config = dict(
    num_attention_heads=2,
    num_key_value_heads=2,
    init='normal',
    optimizer='muon',
    learning_rate=0.0101,
    lr_mult_o=2.0,
    max_grad_norm=2.0,
    schedule='wsd',
    final_lr_fraction=0.0,
    max_seq_len=1024,
)
Each number is 500 + 40 x the weight over its row's rms, rounded and kept within 0 to 999. Layers, rows and columns count from 0. Numbers have three digits each. The size before them is the row's rms in percent of the matrix's.

# layer 2 attention query, 256x256, rms 0.058, rows 240-255, columns 0-255
092:508452457455466610488499523464512484512626584534484554491560534518483549468432456406461519500537522465525483526511459429477470509533474519516477393461523521456427485516451497478526487469573579508524504492528489489496483507442525453477498465520459502518489517523483557512523544502489520478465521494602531505527530483538488545499469478531508424516458445563440489489503442443495460418533471514506492493507506425467456483551464530534518516564545493446548531474513559508500525437454547474532465503565559477461513422520460483487524474601489517513396463537502548462504476540541517450522469381541483438464463488518499432472430498465451445527477523561526519517504468475487505556535480538530485525479428543508504501568613516475498461529498524526525536460572463473520536487532555
096:529513548507475460498507445466496460497412534495480502454563523520542436493500518522541553504563434493498423441556526446565491482517537504513529488473459598488512513553481528413559456439450463551517482502498525446580482533493549448501475501478485511474439501533493470469531435451597502452511454472573474441566425513490458483503541589513490520503518483552593545462479532466509517495389587482468504406494483451503521500453510527479476480512464531535492406471494450486488536518518451500510516545460477504470489513509442486535529448569487454465509502478542532437448495507525450509526470476600531489539576540451540470488438532469520577456535414446540457525476511489503535505516531554438474481514470502526550527458500482506578507586513525545485492487434531509452442459480462
089:519454494535511461428537511506467501516515540534490449475424530474525544522535568516489563521514427518515474549530538542502489502525559524517554520524527539489431504498510521527436558567486521453447502450454546467520391483408462445487507536433448487475524526496450530563478411467501463535496538556464472509417505504484529523553479474471531500530501514521510476506477486549532472529490498467438589487583449542483553479473489512621499499441505412480513449458460444473499508460514584460530518513457525513483483531543501492467505560508451461558485568606516486495481581508544575493569417514473500548475459551570500525480500537540511565457488488523525481500511565572491552471510494520495523488479461447561535483532506575502442460526484453470534496493467544416584508516566541
092:440462606450528422412449459476520519559445497436516496538486515479489425470486480454484528585571502519527523456566463547472485512466417431470527455484509546411509457501416538535518515584432546431471556525467529526451509528500505465475542556549517466523551453469492500453461452463487508499518494536493521514460547462570480541465498458514502525514520507497555503406467489553474485567490484467536625523332524446510456443495521495515446512521482589424524477481462452521504481491508583539528534441456502503501535545540541427496510490497465506488484458463504484521521529493512507497469557465523499465524492527439528474483514483459541508463496593478571430479476498485499537540466477523494507565479544479516489514459489554495534531567484490495485479504525560493522493520516442
097:486577457489448510550581453528549491564526435509479519549469462446483477563470497554495481456516410527458508507497524423504464481492501476524489455509511468533508525552519508483460519476419476441470458462501561446578510569546549566516576506506500490500453507489505495504470571436479507468468465491455638525474542531463534501475482493524519499511515515534536460570483466504514521512517501519468548554525532501559485544458507505548470484589520504460502570452462513515488527539459534515391497447532605487509489564508539513539526498460429509494507461501513462443522526583492432545559463495508464515494488460489449420466534537560588478549466522499464479513555459535476464480439524384523478472442547515614530511512505508502472471468546507471573442509522513502471527492408485
090:481505546532485419488505446449555481438528499491491508575606506495556536464491599492505500494483507506506458468497493471457489469525511486510436493482468494468540417541505467497581489471474438539510478519508450534550532421464482484457482577472501471511497488447571576428512527454573501503533484564529546509539438464510517496506521490492494498509532548508466485458564480590495494486518553513612444491600477471527524545507484528534485437568529558490458495424496602497537416514568453514443422558534466512514476521537525498482544554530599500468527596493477541523502457485520465502495506458498465523487495497541549484506414549490519559530508550526476491464551491474515557537477518575496475445476495485564502509507553463545483522511522476566583522538515533593539546503453464
093:533503493434494541484512518518492530455539463415477523476546491499499519519518487493532493565474480507471526504572494495572585436522539447477494499566503540502455495364557578487410526476522524477494498520534510442393511546490545444516555540497424516501547514462409448504496491440483484472563419489509493519507441450474561516469464507508538551512499487571568541455420504488520487489544590556523495501464490517471504482505436455565532500500459473488474599501558485534517460477551560563489522493483467516478490570518535580553503529532449507577498530536485449467515516527487390560531534492452511436478520537567529502530517496543567478440489476552469476514494505548499479442504541496468560517520527514476434501445478499528517493460480523543575461507581493432521529436475528
101:525462565489485481528512457451424428519415507488574538416511509537510435468517505552543550481577462537415497585469531483514465465521533500479450453451534500450535529559509518534465514449514456592458554550472443573492471497511473563554464446537488535488496517482486505491465522460587510521511581467498499486479489558512445466503589522573461474522490491497466565474503534541525470453506496522487513515459479497553440472514417525579491511542455470526574524558507536422489459545479469475547449590520480522505505492564491483499467476445493499506485459567521450506479513472509542515599490529460500513584475461524564487514535464424426478506461523489489489540540480489428508490526520483503483540572511527459449499494533520562536472539540556499592519503568537522430437558480526
083:476442503538531513508529526568511485446515510450442448528551528484492468549553575496473452529421453459469498438441505567534541447494534490502517473583548494511463470494531476502573521505421544549534565487488474531456566468462538441479548406543517476450435415466605502479597561529567498506588455449526543535549520509466523511477513506525435472527438464539499496479497575481472470427503510474535471537468538508485542453541517514550549532532538538504470457510537494500523552564467573465486447504466498490482493396443521497472507452449482536502529495491487468499522573498503464487513438454511444501576485501488520475486451499479475499545470474479498533492540536550435493509476499508541453502500483504518523568484544566477370485521511502517563563473578594481506482498489552
088:524416565518497430582524526499473550484564495476571516453504473539500494464457497465503552540626573449399524500530535498453456525525465449459468476486508526475473577568488504522545477481534498506505476494416457502499565503525527494455526491559509538518431472483486507530502463594478561537487552519448512442461498551484511413447543501518518467491554508532494442559622513553495460508482513395469449472453499551496522510533522525522439441553477429483534554488463510569501557500500523554476460454539525501436578464501484512467427517563517528498519548563540451476527473499513499503484410440474475498562476533501511504486480457546507547442542505463464468508404509488516477418479468482466458501437446522456545449486532530485536450515529489489454558493513484484494457471506505
096:601461424453531443483508443483538461533521490476526428464608515576462511505487560533500525454471504484465554445510476526548571518483497527500468458476439474441488421529458511544498501502479513511504525492523500496477505555549505601494532486514502512530448479453486518563447453457532468504463494484498490447469492438640491543511498483537451515461605524506439538506450522530510554485513406448487575567492550476567474518381493455526528469557505505512532433451514523468515513464473514527488529519515518479523443496541517527512530501459449479475561516486545412533521478488528519538493492550525445485606536426482508517496537479491452486534502559543524480459484527517503480451530481448477546550508474481550576565545568526457466499475542496472510569526436440547525533515431510
089:540547447522509448452556576524543490545502428508529458505475549539423473466498515517515535528464547454570519561482504528462545535486516463519455454538499482513584498527400563484499497469487482427425445488454514508542478481525469488497561432540518463474555526544456500479462529534543524489506425508516475483534466529508528552560482502465534569462550443489474428581525502477492510566480590530497502533477513537509450501462536476543509461542575506491471497509432501472561485480525519512479410506512464480514444405433424500510490442494466537582450459480507474462437477546467516453501549441428532455551530486518524538483519447534502471435514544518491571459445534539508522485428531473446440480521469506533479488549491425457525549451468433463527569541563522519514549435525558
101:484487505426513591551523490450500472562471449555536551515460515505506460507496496501515498479497497476431551530514567512442527447515453472464513432500464452600519500467444484525560519475510510510442508487494511525522561551466464375470516478525554392500481553457440527488466482470497525466561455483482432497532602528486519510601496558473482570486534492494531529481579472444452439542495496504521534501484511486483437480532514485508511473511475492554453507473489503471457494521496590547531553498477547496570462546487491514557487525512536606498492427511543482509456485429459466444565492510505492509408549455484548463444543522482468446467541528450472513503393496411528537491497544460531540584485437495566477558571521495513462503508508485445503466503500526509446514553472435
090:503479501508409474556511519534527511491481532487521513513489543567486541440570494505629489537503573493540493479489532538546507424485567555508515505514526463568514494438496491450538552520441488496426433461473498512481575496497480521461475529498539572536454556601454424474466466544531529640429467521522463565487464571482524538468550592467498506451611499500452516579472518522474490507520550540442482529497473495475426505472569504577474563546478501538476512544491509555469507529450454480524440561483493485514524516480466421591466505537485451494475536495496542486463485450496546476476511483514477435412497540514518535502459486499477497519526519455578518541499550504417509508493538514578466577501554502506484522471465557504446494514449501533509528501457490457528479512509477
102:530527462523553458474471555460552458560599535496551482436466543503502576525493506471501491498499471569522467520557572503480510524540488487528478430474445463547488429573537554476484542493492512508454588474535446509484562514533472444440459518492486473520520544506491459490471478523497518458469499483504527456503560540517497438484486472525533455454522509533442486554512519540424456528592517389490485454537468489490501483489494533442498422486503484441566451485487448553483516468464559430503477559438581435484492417554469483455510517478461575492502507524467477469554495421485552476531468536474535451422462545498468543447457506490488491504492490529526496496500551533577521482459468524541443429486412450528498456483463406484513484480429534551476513540588534542459512458407506
094:509515536545503481437500504461468556436437516496508540349494530521485583470564497483569581476500483490409519483525413537549453450547488522548513550523544447574574464527524493536558643499429498466493535451482486485458491399509546533578599453450446459498455514535471516489489465544485542556501538516494415436485552531503536497472475507499484493518487457447505493462613430532481510486514508567474463517500545507461450507472421524525515484540510514494516419527524504490512500487487520492456555469455467534506531533506570524487543492514522484527481484484507443474493481544505512542485517502500477529519529541480465563494524479480464485492572488483531495481540511474495498504425518480557563443462430509456417569462544500539450475451522464516491485470434540455485514477511446
# layer 2 attention key, 256x256, rms 0.059, rows 240-255, columns 0-255
098:452545525489456371534488486576496493507476457544538439516538458436555545479471507457527503482484484422507483462468587515500508503492569425483527561517526500388486511509568500473531486489472494489536459502512530450486492546465473525466498538568558507529534479513531527498499469502508473421553430493498519538533514536495491533514536550550501516483430515466513565553521475473533474552539529478493539566435547465530528423473543504517496536525428495452507426558567517528480519448503517442487455466564456517554529530537537499568513488484449422465501434515499554450432425576463491546524516515458478579520522532470480557441470517531564482421477462505458550458551476452464468518521458492472467512520564429432423473433481489526572455502545458468555546502507482558467548520491510
088:475512583504523520526491430528460463544516538472435461462454502486516462523430468454495456449412543468551431532447372530483525528474473561471514523571437461454525435484450515444502513527508485516512454499487489453460424531500447518520494493501501453540506486476530483459504454412466540489461543577485537535464515452463511476584480490585500529544475504516409412540499488470459502474529559512508528495533548499492417578526472456482481534557484512512484446539489493500483481543462506439495486464524518599567589564448547464515503463409529490633481517513503522529546514476516518501496532481476518470481520493515560480452474550531451580522465496549499466507553512515500450543532441482473527516503437434525522558506492453531529497440451515540526491490462541434556506531495554
091:493496528508463489518519521561525548538530473503455493496411510520528477440469556543457496428530498470527504515518547473453396547463489476579460518455480533518477517497484502475562413455480509532587455578579506461563535500552544555515449530534542553485536448453512467438490499497543534455484528436471480480581494570467425405475540505502554472416514510453477500509525549488511515490433456526425502480562476475546476535520535522406553516504544483468540464508457444536482530440477508462515492560536508541465535493558520486506526477429498518447514484499520492429432465497453457515446635538531522508515530509471580487478543543472496512520516475469523424494493539528518487537465491465498444478484501576455458470509531530502571477542537569545550475559469505545508514490422564
095:512490459565471479474522468443512504474454505561403500496559484492460515496467536476489461535452509496558477497438521463518535489467502551573481494488538526588412461483484539451468479550534469458537476433514401425505570499473491464473496482465493473483512472466493536520568486502526478487515508488520413503496530489487479503484401517546433405494417459511555398570471505556464476481589525490484439431581466498516473469482484499526498510410526506573441485474471557441519548433439464504554470486508500509500461507450515530542472498532469574498521588546508493440519477509549520501579480429529477469488483461485555416498511519540446434461557525499515524586552477471479524490498498476499539523443500497516557438472467481503508534435531556464507540564552478462509485494583471
099:489489483506434526524518545461484551473529483451532518513472549528425458387518489499497539424478600485536511457541519554483486521485541530530484504536579552581538452469548507489609493545524520517490502458502507508502445493538461543510447462590506531452465449484530461502463518495557475572520524468530445554462477450519473511517508447505485504422541530456465521444509503479498457561505425471500523516508487527489496496552482460543449513463461476467612552494549489530537541535505480474489490520519421517491527468548419449464417498399554509521570519529518551512454435487431517534518487475460477496493498512420456577458510476438430535516492479557484600493504521487448548454561537514545482559493535501462492505546480468465586497525444574510493510479552493500427426511499530
092:464508444541422545460471491506556514498519425460535564472483514551536432499532474518497514528545515542581474527462500495578563469502501506441503546539486447519477511582512460532447475526517546439496524477479489430536523494521523499553503413582492498474508523556401474508410517503483475568493486563451493494475549487398520494506569505504555501495528511501452473484450572476413505461443575458483515455443523494525469485554460535555488484536492468438559545503493445514446507383458532481500435429485448539497560498503457451511508424511455528458489408517511534463533483545489557532538505528489503508508456468560594504527537495430555517466446483564527525410493551506507450487514529479520487468584475485452504542505464535525472500503471528506463558431539545473492485453496503
095:478458462488460456466474487545508528496476463522487510572463515458467465437486480508421553449529504445483480465501495531445465480465519555543522498393561508491549497544484500538584520572504542474519479512485454527569440405445509502508485522485454449538526526599490460520448487445450525518494504540465493519517646455509492483574513537495460540478539467502502451523532448464505490454518529549533537547578430523542472476491533446495557489523539543511579451499543507484535526474435447468483503451530467466506489440479502473522519508436526505481547528442548521445465505444477527541545484535476472495479497511575498505489432541449525492455549548488512495446523530514486433490491455469622458456395505428439493501562513414519554524489521530561414532488521499425502508488470505
096:539497481532580577494562514520486480508574495468437468531482622462452509523505480470495462512470462476536493514495543550537517523549504442493465502506476584481472539459518551458481507504499493504588568522495496565528485506484513516553468465534432461515475495520528503480474568491431491528496426518593484532496502372501439535506576499481521532507547504536544454521519474503569478534481556482473520489415438494578548427464533507446509530537473492507434499479436540472520447418420473520453500458461545567517467549403532496483453477575491547428514524470486549540539510517527478488450491472596522533468529514501521535463522496538501515473540521497558480496482597495503532499524471516475563543499505513385474577479450557558518422483515466452439522502490448495520504502483462
088:464543501489537505477495469507468501523480470438560517565500523579554535466479485449429509482607423482454563429598459501486464493531556563452526494546553410477552430514444413564473489531450511507511501533468441496541435456502499528472478524505551536517526510414475505571467481479501424495504475509525590522448492401425474512515498520494476393498540486516451509499467493461438467566442494451541487523452548497536513508458500537461436471447515482498457515507454523479489528514462460524494505422515496475493515530501526527545457525540502513462453526447546521459511499524542443490436454475515525501516456536488548472504598529542548553548501475543493471519490470489521521524507450525521544429514439535463481584489491544527609480478490568460490492483480440460426519448547485
089:459474472482548567467476487473494382532518533508484430482472485499478481519490577512518456502476504517532490437516504467435533571548506497521486495522476480491497453476469476514496496465481501500518466532543530514514468522521446523523469578520563465528564427522479518524507546490505438505509461548605526476515409428470510499488477532454529471492499445548513531456426497507503475479535521599538580453514511514509487495499499472520553487354536562539492425491508523514561495420478603477514507519442498419523508467474442534503542506463511511411546435543475476590520562507551505514520512525525493447514539458475444568506487510509448487515426456473429534478484530519486536570490498520419498519498574458513558489469396446560411503514503492452477458534549483506480598500491512
100:478507532539452498516494614436499551486433548542549505500439442469525463474546454487522505457523471496436461481480503502533460482517458452484471522504540557532528505513528487476502484500537491493572523535476562494510510514520463481491407490507526472488540514497542481538554504515482553498546511534450504476525485558542538477555461516463540457455454490489512460425541527477494437509541547468504407469461522516495481454621411487462388555557532469485458517565503446505502487469435490534536545564479467562442474512415559482455536497502494587493420477523578553476477474491505467470482582530500474492438504580486438522439559481449449501478554462420460540504560423517466482549554433455508478515514564469499476476470532517525534529458462543453516483428530523447459516486438462
088:436429521528506458463415473455506469444529481452480482486543543511568499551464435527453450508449469628510557537482502536482453438555478502446481517454462509485477546531527460569498461485591485521496491523554454449499448515456509589469494542558494494495495585526451495520503528529463503485522526441433455409496489487511530531520510526443470481489491450487466564531518440442546469468509426486438500457450535490474431471534483488458476492495503493517449446477522423479513536534464491501521516484538527453508499574506489561497581447461494537564498495455540451496566547503503500577444518477555450493497388477465459487530538542475531468510506474458493544461557515547525626505446530513531539507497493452507574583496587450496510459477481519565535503474480464523516523529441514
100:390460543527474470449477536493558522458507455557505572471587496543508542500581550496510448463477524470576489515462487534474528523470500464517507521526496494445432556481513561443527524517492477527508446525527490513534505492492479575459494488483538564535526483546502527538548530462464473554505551427470507464518539495474497497453466537546501470527519513493455470416428515592470478509512368448541501490510552537507510467471486504500460568577486498567558523560517505502459498527478433474524482502511565510425506516540516531467467518469527462551590530446517522534478569522526479550440492510515457515531474569454498528584534549494532463535484476481498518488539468495462452531561526442575479515429556412477511495477514469499479524483330500527472577513507480558487487465459558
099:557491483489569521383543504445487506507440512533466494456484532511472508569433477473444537514456519461432574520526597515468531530528462421452509524426500444465517494510470544625490558487476485474496571452522468538494489566541490556526565528465456521507516496501491488528521489514518475468471488496507472517469546390562502458472476509538506509581489540528456451493527426514465481477486438500426546476483511480451529509456425534468602471569517514551543505531559507467521435496502488522500471551517557514547507540527461507468581560464525506450549471562526470546607547450521516519422496501507528486525455520513563554513544440555461517532516491478504495488463440486478523483554523466492542554489457546580539482535441471506460464493527458440525458522549484504491564499438544
103:478501505569443521464501424479458478527511410547466509510521463511511399482499506553494501547532555492479492489470485482563482511466463484469461502503621488431514527601511457472470520465535568474465446473471480466512476526489493599482531527458498489492539486423541514485519529501484535590464503510521387482537502461535557527466544485540467570507436502468517518530483508523537521486479481533463499519485522498530423607501508516491477545441499458494505492497508553480516449485470536513454604546530488461472515568507562518497534457510550484520515500523508471511490548523401467546430523450474495543536551443490473481541529482467479461543411464493466534508505517490527558477543517474484530465487487523475413582495499539515503502529544348491480532516452410415543550418470539
093:488492478468449538529480536581570507510456599393545481532515451445547515480576517494565452579545528510520543456546464519425469489459501440548524486434489524470483548554539474455503443498489489577501531529486442528519475527501474571530471494510500536491503427471447418437456529467530498471459475507486516521515516438463489515460428526524564478501454449477474443529368466487471502521483529457515513456489483482526543447507498443435506497553482556451491539504504548531484449503552467543488524471476440480501501556524496500473532462502459573481449464551540522564464528462471574490499532527449481506466488543468464519514472529521554519572508494480563407386596471560544484496520490494503500494496550533562495444455504483564414506452466545461497510492464506525540473562438499
# layer 2 attention value, 256x256, rms 0.0626, rows 128-139, columns 0-255
103:420426487554545494457491490483489447582473411540553491504499488449527492569491455446469459457476548555474439495452547554477531511500450414505460531493519488466459538511465470538438533421527514513519530408457405505525565529536465479528480449454445510541498528516557434517461504485516437438489521481474487486466500532474566476518513558521455488427516468497455486525500561481496497479606433464508456486460471511436545521519499483567471583512504515438531584478504540516565532499427542446472572587463516461447511495453481484504447485488503479514548493494514513418483495447561464501501499485423474509499456440525594536486475569514493566529462465530539542451469527465532493458570469474453438458477523431533554432480497477545514534526464465488492507522527458505510474477453525
093:493555550453534451434527464505503503591532491445414456462575447499535431555551551484521487492516510492499538490511521480494502513465562506509450540538547461508447455470528569470582515464529506504464401500509491428491529491528361520582524543485513487585534459490525537491451460499459455506500476501527497505531490484445481454526458506436492537518510506515471521489531513455506470502541489494551513491461521593518441517508488454510519458548536449505466532440533479564567539533455589531521476471466514511521538555495470481474464495470534530517565478475485436406503454572534496505432519508530511564411486439442490549457564501554543490469566543542555446519501499486477485435440455465512466496512547433524487448449430554525523585488493501505495498521416491501558524518543564
106:610502535529544520460450498510523542541519503516481538513514476498514522465499494555479474460506486463483511530437471558531528525512425568493451466528459487487508489477575516545549490524558524483434448499535516519461450460498561513555442502509514515513449424549505520476476517476452506516551483507440540528428499539548580459539500514523474540447444542492496597518546515489450493507442477538448563486512476451539478483565530477474600465478572550493527535488499487466461511425487531522549468547570438493475553556485522541465546526526457446461463484478466420482577469532407486457589535489528506464593530490540407568532485533506532523530452499526518521493447597445503441507497474474516470524503521506441548492522548463525463543533610521536443496484435486520452571544466491
097:486542488554524450538526480458447485499521565490481496459422479526545462488478456532555555587507532512486577480456501484472510541531491516507452509458548523524518554498489432455457569467448411524492588407470486524500523559464467470492441492436493519462546531571495481473531514538519455491503541502439473514489467554476513497481533597588477464498498557520510503455543541560538459532431519463546477516504533449537605422493535502476493526512458505513549536416480434528519515489477487529543496484509430486473536528506498535518496464540602512465421422506508534496520481511526497468448530432529504536451529538548561508468459526555492462493496510473536516444406542447536416461536571495431466550493518460494496550452478465520512418451479523460545462434488449485503483542420529
102:462491428463483562505443511475426526456491567445549402601514481500442539534542477543580427542509528488479494471541582528487466493412429515460535482525466545478520506489462512498488510581488454433450466552469441489501460562494453558471554580492468581437481475526526518522462498473515440450486523429572577532483548598482508503485511434537488418434449568439466479523499520485540549565485589521477405545503549415542556471451488524491429485473501524450496493482492447502445452486539501487486551555485573552433514480522464485579481506524501455516491477494517526534529525440512490531513510487516510470513527473493514472514479498514516536490503552469473536504458454564509552491480534512504477569465511451473426525480536493497554464489500533442529494529473512500530513438513507
100:514499521462467520508553475526558527456572460522550508481471540498471539481537482529528468494522472496500559467434441496535470551497520462470508464493521547398566506459493454497477476492520497503541487502519608520476510534474430476529515550556484495479530486479452515544563519456537504466509564526452498503532510476565505513444496403393499478460494461514498433483487551499573401517438458551480476503465494438528489504535496475478589510493553540483505434509508467478503483461557469577461426509458472566545466484457553495427543487467504464542447532455517474506460509607471506571586523545522538472470454406611521519510507522525528458603528570418451498498555536529527429542429515513544568503447498527465518529466466518451517526502491533522510446543516475518476498497469529
107:527479487511534488516497462515527528483540520518488494488485457499462515490485513534462627530499550536543538501445496487570483560535529512536524540425499523555457464503493482494475557500469531544539512481502528593542496464558447469472446575486536433501469496544426488520526471494503550492465506520452454474520515508482550484487466469528510489502472580557508479487458421604490519482545471493480566521451517424552544515514430547483456472515421598410526499476515476460513518437527480539449566502520509511515494526536418476468477461482435501471530545481514455501523479553488529559535509519529465497479545479502581570497494426481462520360493556474438604519467475483583459480535524556619529508511487515501573456440453530463468469510477510505478577515463494456474493569492463
095:525529492506540539473474523458510488503582525465419509497583535526506504534532528547444527500527433457535430441531568433488528520512532460493459533587507553477533557431575530575531358492495468581549496527548485542563550556497487607472534502569460546573523527475499425515431492509512516506510456497524494469563500551487452450573481497531471562529452541479458481522511501526538504524527570525499511478513451519472522578505531529500533448527484456539539486516517485532506455522447511491513499462493483526493486529454539482522515510528614470476454408383502507500505489492438466484451494439453570528553420467483472496429482489535535534444495602505508542493524482487459546480527514522508528467491471545469498544553476525518488557499554582545501482460505517482497515533535502
095:505452529491540504480462477559497500424497461569491499542473477479438585521509546467493533443463505551537522540520579490494512543563474498489404415462435553568536554478444468471537532495466518424538480378469520525482589458521455457494469477538509558510513484551494522480510497481495536486510466523485485504462464557530512547488482518492472522492455468496424471488481493491514430498513505456423486506479463453479512431529423457512523550487538469479484427538501502516520468481480463461495514470425454496459469572532584514554569444510543585523491519460463451544459459568435455523479459497559546513562475481516465492526583541502477535515550458487568555439521432549505563504512536519491489532494491493463524559547477441425529482390506536565537532541561461444536491509509527
098:499514546504522483519389518483579517479442539407527557432547533475471425498535480523506492464486573545497452518522528532528470497408527474450442539541539463465424537463507483464458496554508477536586460453509445533562547513492420526479479564551451524579438550587483457503514399492521469485465442534534501481419471506494450549454559523512445469476524457504503459446522531519423478536488461463466501512464522504497547445460449489478545506489451468529457455519531544510572522550493529505481496516573470474475545526584478479549497528514489422453486523478519538449486566514508438507537440517538475483467510530515430454511535486473554506521388540415423518550522503462481546540506543500526457500523442488549507492504467559509442491516469479504500516550454516489574481486498533
097:517452505487538502507525509465477527494470512517413447473522477524525469582440509471483543498487496505457476492446515494504548454472449461481488491540472545551485500517538567507460492529491610496416494469470479477484497472470338482535476465550427437498472529497535534537484479515541485405454465597453468552506521514489483502591494498490523469484533575492524505531539462537457430435525507460507473514485408461463408534539496516481421511510518436525432507553412546513532418556590503507543489467536506497530515501492481524520482516574517530508548416467480451478463494527520439531496478518501514501552478461585452469496555594530531450436438491548481562434490478519485492450496474528504475520470439505478509534555509419509463496496499529495553491518472525424526516434497553
099:536505425485553407608518491528435542547503448523450527484513595536503431520488447498506533542507508448587498499508476492476512527548448516559465481509511531577476524496456497518476491483465565543479553490477475455540515477535473524509484515548461476528502541469471553570404484524567482482512487426493484550485517466557494514501456532572543517518466441455412431518545465502579565519523472498474544537517454502560508484541454509467465464518504527577464447444500590494508546464516548503467529501545517495544568469490502508534468598555481527545581526527542457435498477423387484497469528496475563523449479486485502527462500469507508467542542583534484522423487573536494507537541514526515516450532454564576491513469573527541523469478496464502519512445523476552505525470442470
# layer 2 attention output (transposed), 256x256, rms 0.221, rows 128-138, columns 0-255
097:519543515512514520586516531539548515420557443458518485455523493464497505465555524464521551569520487481467495467490504524533532533442546518506465584546507506534452505496544462478532528513547539419445581449498523461454579561525508513476506504556521450514498498519485558457498422463502583472505469537458560504453451511523411472568563465449513515523475480555501487512569514468460510417445554475454486505468455530527393438473442506491532570521576502491477515493455512445550504473517584463480465429471463509441532522465525497519511535416428409480524513553527457500516549524508496476511517535501485462534539524510482536568491478550513490503511548517489456560451544539469504499524546450469504565497607498484525531520494535491581461409519456475441559500492595519539468500459517
086:499588450453456514607541419470461486450515519537536504551471556517480461497491501525521520459560507455476482508523501526502517481513508442477528475568484560479524457584564461483561533554486410416439561529493475560483464471453545490456489461515529509503518612417470439465543512565504534490534475494522433491574491428454472474491565481506555487486544491510432447521505499550444438524509472482515497540569446477550498543496452500526544446557534538477487522582436473471541516501445560485525490583503479505535438473491519487495457581511556548495497481522491490543499488489406455489526508550541482507463514489458519491437441440489478452559548531475496509517487546495484516473552486433499501432434531512484475562467553564559498530542476574504546521452530540427474479548504503
100:526508429509529544432465517453413411595458461469478547465423442538513504488521480478486509460511492569527427509558514516471499481484485474505451533491521457513528541539497578557506537510534477515481498519507462472417432557511545524518564455445475569457504404570519489495449512428447454444460497472486562511455397572546448547522489509493502444467514544440521582541472540469491511446452508502502505490512485516422456487565501513448436462473535507431490445504479478447494437488475435495479470533523589526464510503455555483559581513528490454423544537524523465488536503483485501427505546502506552486537489528505474479517474544442490420485536462533466497541576470545529521502470501569522545537508494466490504475515533514495506487556536484572573506533544535505558431490535552
092:493438459473478509494497494520496549407559473480510504505548549466451561492488481570565530546518489535415542513408466512503544483425528521428484522466491502464506491526462490532494570484476545582488408447569465495473511486498474457544445517494560491495477487514494433560505525396465462467497547570513445464558469461464415507528486564558604559418501483501552511503529429487489455498533474476512529457505436544499439546512422447498447494493493514499463469565440486530524462462538490460500437467487493486530533560506441469478481516540458481563527488465537431504509531498495563517561515552490536504545512555514522494488550478450500565483472499533477516483444494514439463545516559483523519451526406498508534523451451466480542548516473563496440576535542546528519511537551592
093:512462508517527487479475474496519479527485440537429472516595491477494528501513470470442604544501538545478429557452473509481469458521552501561542471496530433485522540470487466479507525490511501553475543509523506392525468531517537489452517549429474514449521550533494529472481476483479580511450591524535485540536512467482447457435454532487512495492541443508483476501498471489553535550482505599425469480428559539469518537504523580541507529385507436527543497489517532451472555430537465488496562498527441463463478490470472473538457494581476503535459516543495439482480481549524487541457558563500436527538460564464468533480549577547473541637441493515478473474489465507517480485473473510544517535529451539465525426507455474537582565447493482496520497503589494472479575465473532
100:583521523501488531502508537541511529565479595527480430467533481529531561533464512426431460462494473512540492495570479477456528515513564539450494530430479443562531519485472517550472457491423498519553464481504552562520508531453508440482534543414489488464447567469489481567570494468478487473464507458502491550503512524511504483578489583473441541489467549458439501569463527459490492458546506502505510516463503442520520546510531541476522508545432462546501493488517447547428497466515448482516542462480464484513454451453509551392464539501477530494480478432481474527463489474539555440505464506572503518495493544482560583465464467574439509488502510503476461512451521454557571593515534568489478512560501533459446480513495437487508596408573579530506512407470518495517477512493454
097:488507474535462486509488493522488529427475600484555492461589569497506524524465441511530483492518487568461515433456516451507500526491459483453475487442536548550450435510490476474473489514481488555496498510492555405426407447472477498513410560450488526535570483482461513570520568590495517519525497489525478436527523523496469491494501481457588503502478541513487543499478513495550522537487512495466441482503465498499453463502491488517427544475506454569525537543505468521499455516508409432501489528454445491480592535464496543527527479562493525488482492516500400456517433427432596538518478426526503486421444498475496499453481525560588471529435554533550547544553410495558522584528465610476484493479464538541473490459470512474472518484485543520509561535465535513495454476499504
099:478488485459455475486515507492401434488515511562523568458485480509541497508569469457537527474517547511396463520573499543593489508524502470439504421487489542576478500454454516470486454522425490484530501547582518464477501540514507476539545496476451429485460485503483523465558436545487484509528523458535495510425494461542584508559408543546471536506520435533536507442526569485441495588505459526470516510487585481448469468481538521568506454500474519536381595525480511515457486431486512579448531503504434506539508558518487512450508488484480528450500534513479509503480516546588514498527591544509501487443558491463511481448504418468495502509474498526415482519452573475501443492432487446493473519496496486449470505464479464435570505449491469546560506479557457489498484514554464
092:457482522534516461510536540437469454451482514453476494453431455538543494499529538492500443512524452495508531464523472535537476507547595555500482526415527468442475517452555499488497556498513468544447574536417458531487442463463564453529508531514466489489468514481499509473488514441529461397586485487439533456497506499519552421561481478532443543472500475531492533564552465501483463439452542515524451528513532445530537547502580532528472525494507469536500490461424557515509519466534491515564505517446433514475551539526532565536628512507511423567463493478517559524521481460580541510502474454501536462507468510557561462566530415536540508493550488534529496465487525488490419492524473570511471519504515522462508566478576467532492482493524590442437503414512498490455446444568519
096:429565474483480518434512461526470490506541486546527536477502439499535504568467557546481496535504536471446469465527473483508401558462522510362455556496489485578576495551571549475514482457517507522508509493442489512580413460484588483437496464509488542484499443450459572465475507510486536566506482491509576497462561464498469532520483513516547450500533525499571535542484475451500549509505609472462539486557450595529478506559498498486468543425465450452561528506516528482473561518498524529551407516445472533524497547531536525407466461517504519462504430467533454514496497523532478512552532496424480516493510520477505476476498550598438497492529517517528450583541506490423456449475540547539520497470520556513543516527531459509497473430545460445484537501452470498515448532524520
091:528552469440516545528447519530488483524509511543506499505495476502494507573518483507512447514519497553517528463488561562468576525455544549559526557552514488467489472481464475445457475423501504475407487551453478511472504502546487513416598478516484481497489546470418551441540518502503481460506507578497479514521479523500479403506460505455452531499569459450493489484498527519479498492496541465511538564365495503521483459513525562501489564467496445484480479479521507557489553429424512469480530497489430409538438494540561510488510520428554529467515391476520534526572560434437535535504513595496545491504523447535430494468554507445479426580447452454459523525528535459542488541469513512502574513526497402481491476535512473508490497548420537479489511482549510465581510491473445